From a checkpoint of a small transformer trained on Wikipedia: 2 heads of 128, LayerNorm before each block.
Each number is 128 + 24 x the weight over its row's rms, rounded and kept within 0 to 255. Layers, rows and columns count from 0. The size above them is the row's rms in percent of the matrix's.

# layer 2 MLP down (transposed), 512x256, rms 0.0475, rows 180-192, columns 128-255
size [ 98  97 105 104  97 100 100  96  94  99  94  89 101]
[[155  77 124 134 135 105 136 108 158 149 160 115 121 155 114 151 122 131 126 136 109 177 118 153 156  82 111 128 156 128 131 132 102 118 111 134 121 105 136 100 159 108 156 135 105 139 151 137 155 115 131 107 134 125 139 149 110 154  68 126 109 151  89 131 140 142  85 125 125 181  93 150 134 102 141 121 155 157 106 123 157 141 108 158 101 136 107 103 120 149 127 148 113 137 152 118  87 112 167 128 104 174 127 123 162 110 104 142  76 130 175 126 111 129 162 137 103 113 126 138 137 166 114 136 124 135 132 121]
 [151 159 138 148 114 150 134 133 130 124 173  92 134 143 131 178 129 132 114 139 195  81 114 123 153 148 132 138 146 117 131  79 125  83 119 130 116  94 140 142 116 136 121 118 124 180  76 130 139 118  99 178 129 122  80 131 160 140 114 173 111 155 100 160 143  92 148 122 102 155 118 127 148  89 129 139  99 128 119 168 105 121 118 169  97  96 160 125 118 125 182 151 116 128 133 113  99 156 127 119 168 146 116 162 150 118 138 126 181 122 157 159  90 133 165 122 153 121 112 100 147 129 109 147 127 138 118 190]
 [118 103 126 119 125 129 120 174 109 105 155 107 107 145 114 124 105 114 166 128 143 144 134 169 186 116 128  83 113  96  63 128 156 110 127 149 116 116 130 116 176 136 128 130 153 138 120 129 143  99 152  63 135 146 144 121 129 142 124 137 102  98 138 147 135 114 147 113 103 145 153 137 143 181 133  68 120 175 113 110 110 151 129 127 162 128 153 118 152 148 133 103  68 139 129  95 128 127 155 169 168 139 133 112  72 160 132 163 165 119 139 122 102 119 125  99 165 134 102 126 113 134  98 160 142 108 124 112]
 [143 132 120 117 132 163 149 135 128 104 108 138 129 127 188 121 146 137  93 137 107 104 146  61  97 103 131 133 132 156 124 144 111 127 151 127 121 159 131 168 129 156 130 139 120 141  99 115 109 113 163 104 107 160 118 137 144 105 136  78 109 174 141 126 148  95 116 110 122  87 139  81 174 135 165 162 121 121 124 148 115 115 129 155 141 185 114 168 103 160 140 172 149  96  85 111 147 126 180  78 140  91 136  88 103 139  98 116 109 145 130 148 125 130 107 129 151 138 136 149 140 122  78 126 120 159 120 122]
 [110 136  85 163 153 111 143 121  95 134 122 149 144 138 122 133 154 139 107 109 115 179 144 130 105 175  94 122 140 106 153 137 146 114 178  77 119 109 138 154 124  88 120 120 122  90 110 153 155 110 113 110 182 173 146 143 131 100 161 134 149 126 133 155 149  95 131 146 131 115 137 148 105 123 122 127 133 126 145 114 115 161 121 129 156 133 155  92 130 133 141 140 168 158 175 132 128 156  94 156  78 134 122 141 138 116 141 166 135 147 110 131 123 111 126 118 134  95 115 113 115 106 140 107  97  90 116 169]
 [130 143  71  85 150 164 128 120  86 111 134 125 134 128 141 108 112  72  99 131 143 100 146 174  99 116 159 123 152 115 112  98  82 126 158 107 148 151 135  94 126 126 129  96 137 119 138 132 122 137 115 114 109 129 122 102 115 169 144 157 121 118 144  97 164 124 156 136 129 113  97 145 147  73 137 127 119 135  95 129 180 148 106 170 112 109 141 125 112 131 154 122 106 153 125 121 152 142 163 146 131  96 118 151 167 145 137 123  97 140 104 113  86 145 127 116 119 112 148 109 128 104 129 163 174  92 138 124]
 [111 129 145 116 155 148 112 121 132 147 152 103 161 132 119 147 125 155 166 138 109 110 124 135  89 132  86  72 105 184 152 163  98 119 144 155 101 182 130  87  93 137 152 129 142  91  69 133 116 102 105 102 139 109 124 151 126 153 133 107 124 158 200 157 101 125 172 124 146 150 100 115 134 162 133 149 137 145  93 156  94 111  86 147 165 109 163 140 104  82 104 113 146 106 163 154 129 121 132 130 145 119 151 143 120 135 124 158 108 152 146 190 117 152 120  89 132 116 122 145 151 123 112 126 134 141 106 115]
 [123 118 127 143 145 132 104 156  99 114 168 150 149 129 128 106 136 163 114 134 133 125 115  96 156 111  82 118 151 144 100 166 153 141 138 158 143 140 118 133  81 133 107 107 132 147 100 104 129 139 133 134  83  82 145 141 146 114 151 129 141 136 171 156 142  89  87 130  99 161 106 138  79 120 110 122 139 143  99 144 128 156 168 141 132  54 124 104 145  84  74 122 116 146 129 132 140 142 106 149 119 106 125 108 131 113 114 132  88 134 131 108 127 128 166 114 146 124 185 153 159 138 112 116  94 129 214 157]
 [104 145 134  96 147 147 162 149  97 130 115 123 137 108 112 142 124 172 203 111 113 127 130 127 157 104 103 115 128 108 134 122 152 137  95 130 168 181 132 142 135 145  94 136 148  81  63 112 107 161 112  75 138 101 155 149 121 163  86 128  84 116 132 120 140 124 141 108 136 131 173 122 104 161 138 134 157 189 123 143 107 103  96 118 164  90  92  99  99 144 100 104  99 138 162 143 113 161 147 125 162 124 140 131 135 132 117 142 134 105 107 127 136 174 111 126 138 112 129 120 148 169 138 102 104  74 139 131]
 [168  90 120 113 142 119 139 103 130 134 123  77 115  88 141 123 118 116 140 115 109 133 135 138 127 131 141 139  89 140 148 125 121 123 138 143 168 123 131 120 167 105 145 116 140  89  77  93  93 148 132 130 169 112 121 132  91 137 154  67 144  96 124 177 124 143 122 103 106  89 200 103  80 119 125  89 112 128 125 151 118 114 116  90 187 163 131 146 108 139 148 152 139 119 127 152 126 117 163 181 121 142  87 147 102 139 154  85 153 147 118 135 140 139  87 139 129 131 109  94 173 136 112 144 124 128 207 150]
 [150 158 125  88 126 126 145 110 147 148 157 116 147 101 119 132 138 131 119 135  87 118 131 118 123 128  84 167  97 119 149 160 142 131 123 130 137 147 141 147 155 131 149 130 122 138 129 129 130 172 125 175 120 164 104 133 155 106 140 120 123 136 132 121 108 123 120 126 120 158 124 158 123 157  95  97 112  91  98 146 129 154  96  74 136 165 128 147 146 132  92 130 133 159 116 137 129 119  78 126 101 160 128  90  97 180 135 122 112 132 164 140  97 132  98  99 138 140 188  90 108 161 154  99 185  96 127 162]
 [103  74 134 145 161 139 132 136 130 147 110 152 146 157 137 112 114 114 177 147 127 121 155 144 130  94 140 114  99 103  62 104 136 104  99 109 122 162 139 151  99 149 121 103 135 136 140 122 150 116  93 155 129 150 141 124 119 161 148 145 165 120 131 128 113 130 154 178  78 152 109 119 144 105 118  88 141 134 105 153 148 121 126 156 139 151 147 115 107 161 151  72 164 126  94 133 107 121 127 117 133  92 115 154 124 154 162 158 121  94 144 118 162 146 142 157 136 123 167 111 137  96 113 106 143 163 112 143]
 [114 116 175 108 109 133 130 143 160 124 123 103  83 116 155  71 146 180 145 116 126 128 117 179 126 108 129 163 127 140 155 127 117  78 113 146 148 181  91 103 119 106 135 125 141 124 161 121 103 192  91 110 110 125 129  75 128 104 157  94 169 111 118 125  99 176 135 119  84 110  91 116 123  87 114 123 125 167  89 131 120 183 110 152  98 127 119 130 135 116 159 124 156 157 105 129 142 129 131 142  89 121  91  94 125 143 135 142 134 128 143 127 119 160 139 137 163 135 145 110 151  98 102 115 112 140 135 103]]
# layer 2 MLP up, 512x256, rms 0.0721, rows 181-192, columns 128-255
size [ 96 115 100  92 100  98 103  97  93  95  98 107]
[[135 137 140 178 109 166 139 148 144 161 121 146  90 121 150 119 139  86 144  95 161 159 125 124 102 139 179 100 129 182 121 144 128 137 125  87 101 123 109 124 154 125  93 123 161 148 140 128 120 125 138  85 137 130  79 170 172 141 146 131  55 134 180 147 149 123 117 104  71 121  95 104 144  77 126 105 157  98 123 111 100 146 186 108 138 157 178  85  87 135 115 162  98 121 100 125 124 153 140 138 111  95 124 127 126 151 118 155 166 161 100  87 143 141 112 134 126 162 180 136 125 121 151 131 155 102 125 100]
 [113 137 158 122 142 150 163 140 175 110 187  86 161 115 164 107 105 116 140 101  86 107 118 149  44 144 107 126  97 127  96 150  91 143  92 132 134 134 136 144 120 150 118 130 135 179 152 154 134 119 129  82 137 141 154 133 105  98 141 156 153  95 114 110  91 128 128 136 141 139 137 103 126 132 166 102 127 123 148 139 115 129 112 102 140 118 110 120 111 161 145 139 180 170  97 135 140 144 113 148 103 146 140 126 136  84 164 145 167 108 115 155 110 117 130 117 117 149 139 125 131 116 121 114 121 116 145 120]
 [147 145 121 151 151 123 126 114 155 161 179 138 144 153 124 136 103 106 131 144 148 147  97 123 113 147 125 108 107 154 147 144 114 122 138 128 155  99 138 128 134 115 138 136 136 127  98 127  84 166 142  83 138 113 131 114 138 127 135 153 149 167 149 157 143 156 134 108 121 133 134 134 146 127 141 117 164 141  93 121 126  98 128  92 120 108  62 135 144 140 134 141 142 114 167 115 121 105 117 124 150 132 173 170 132 163 131 105 144 110 182 130 124 121 122 122 110 140 156 153 145 151 117 145 141 147  76 106]
 [113 144 144 151 142 135 126 143 133  92 100 143 100 155 124 162 113 108 113 174 126 128 104 115 122 154 114 162 144 139 108 133 120  99 141 133 117  62 110 124 126 117 106 103 126 135 128 112 127 123 103 138 153  95 106 131 195 126 131 206 117 104 171  71 134 102  90 151 167 192  84 131 142 127 145 123 116 142  97 115 150 172 169 129 148 145 139  87 170 171  95 150 120 115 118 125 169 161 117 125 127 136 115 113 107 111 158 149 173 127 124 151 135 137  79 117 177 114 118 123 125 124 130 140 152 104 130  98]
 [ 98 155 124 105 154 148 168 110 151 128  98 139  85 158 139 113 110 138 148  94 148 100 148 126 146 158 153  87 101  80 104 133  79 140 127 128 141 161 110 105 143 133 142 142 138 131 127 108 138 149 134 155 153 128 115 121 176 135 113 193 128  84  90 131 126 142 113 146 115 130 109  97 140 150 140 109 136 161 111 120 116 154  99 105 137 107 174 122 121 130 128  99 100 124 123 104 100 126 134 128 119 105 105 116  90 148 139 118 119 174 168 154 166  74 104 135 161 104  93 138 103 135 124 142 114  57 172 114]
 [159 117 106 201 121 118 121 122 106 150 142 170 121 136 121 194 156 162 136 141 173  94 129 124 143 128 126 132 141 111  56 117 170 120  98 176 143 145 102 115 172 140 144 118 133 131 118 111 128 122  65  88 149 148 123 155 143  92 100  97 136 133 138 160 129  87 115  96 139  97 132 112 169 127 111 115 100 138 157  99 115 149 125 149 143 168 120 148 137 128 119 111 100 139 136 115 132 122 160 125 167 130 107 146 142 126 138 164 121 136 158 112 154 146  99 126 110 124 115 128 157 112 118 137 159 151  87 148]
 [150 157 135  94 120 133 115 110 130  96 159 109 151 132 132 111 146 132 155 137 154 104 141 148 147 162  79 101 115 104 117 103 104 149 141 151 155 120 138 103 116 106 111 157  82 104 129 117 151 116 114 138 146 190  95 154  86  95 100  86 144 126 105 139 122 106 115 133 139 118 137 140 115  98 158 116 133 105 147 120 141 107 113 128 141 161 131 129 138 108 139  86 125 129 118 137 160 156 122 125 118 123 163 170 166 119 111 132 129 133 118 135 133 108 132 130 146 115 172 136 171 151 125 141 168 133  94 121]
 [150 139  96 167 106 133 103 131 176 116 150 153 130 143 144 116 137 142 118 121 135 119 164 186 116  82 134 100 138 127 159 130 143 115 126 175  94 105  96 125 149 165 136 148 111 146 100  75 148 105 117 142 135 145 126 136 155 101 138  95 114 177 166 129 143 114  99 151 129 116  98 161 142 154 122  85 150  85 136 138 114 117 164  97 103 111 128 100 129  91 169 124 114 151 110 136 113 134 128 119  82 117 132 140 131  79 123 189 111 152 143 139 127 109 167 159 146 143 118 124 125 120 136 159 102 129 102 153]
 [161 179 133 131 110  92 136 162 109 107 106 122 135 141 147 111 111 105 149 112 122  95 153 161  91  96 147 164 145  95  98 125 148 107 148 124 131  58 128 145 143 136 149 161 165 104 136 153 112 155 158 110 133 105 124 126 147 104 102 169 160  91 105  98 123 115 130 115 103 133 123 150 170 142 165 113 144 130 109 142 135 143 137 171 104 122  88 125 137 131 114 116 124 200  82 162 111  91 135 111  99 134 137 152 114 129 136 153 134 101 139 141 137  86 151 128 136 123 175 139 142  79 143 132 141 126  82 172]
 [143 114 137 135 152 144 135 126 132 104 126 147 151 161 129 111  92 136 127 124 114 122 141 110 103 166 140 116 164  99 134 122 145 127 124 130 132 107 126 129  93 143  95 155  92 142 152  98 176 109 101 135 167 147  85 120  99 159 124 133  98 119 107 115 152 126 140 182 101 152 135 128 116 129 130 122 120 139 135 105 155 173 124 173 136 150  63 122 112 102 127 146 143  98  97 133 132 120  84 187 112  91 158 139 133 138 132 107 122 132  90 106 119 124 171 153  97 108  86 112 125 195 118 106 110  99 103 119]
 [ 93 120 103 125 110  91 132  78 107 119 130 130  99 131 140 144 131 140 121 103 131 152 131 164 121 130  96 117 160 138 138 141 147 153 150 105 118 125 122 115 134 107 105 135 146 190  91 185 148 124 126 103 134 140 125 110 138 105 127 113 140 159 136  86 134 144 115  82 122 123 139 129 148 135 118 135 139 146  95 158 100 115 112 165 152 156 176 179 147 152 158 107 137 101 101 146 118  90 159 157 123 177 134 124 134 124 120 121 123 113 107 119 108 165 150 101 153 139 130 104 100 126 117 147 143 132 155 110]
 [151 106 156 162 127 125 118 185 137 116 131 135 117 133 161 132 114 112 114 154 141 132 162 134 132  79 112 110 132 128 104 139 108  95 130 143 162 125 184 111 158 105 149 131 111 151  67 177 162 172 141 148 118 165 103 135 117 182 107 143 105 150  95 111 130 142 157 139  75 133 146 164 127 123  78  92  87 118 129 111 129 132  82 173 130 147 119 147 108  84 138 149 121 123 124 136 145 122  97 148 112 133 121 131 127 128  93 159 127 110 109 100 102 109  90 146 121 116 155 133 119 142 106 131 130 115 126 129]]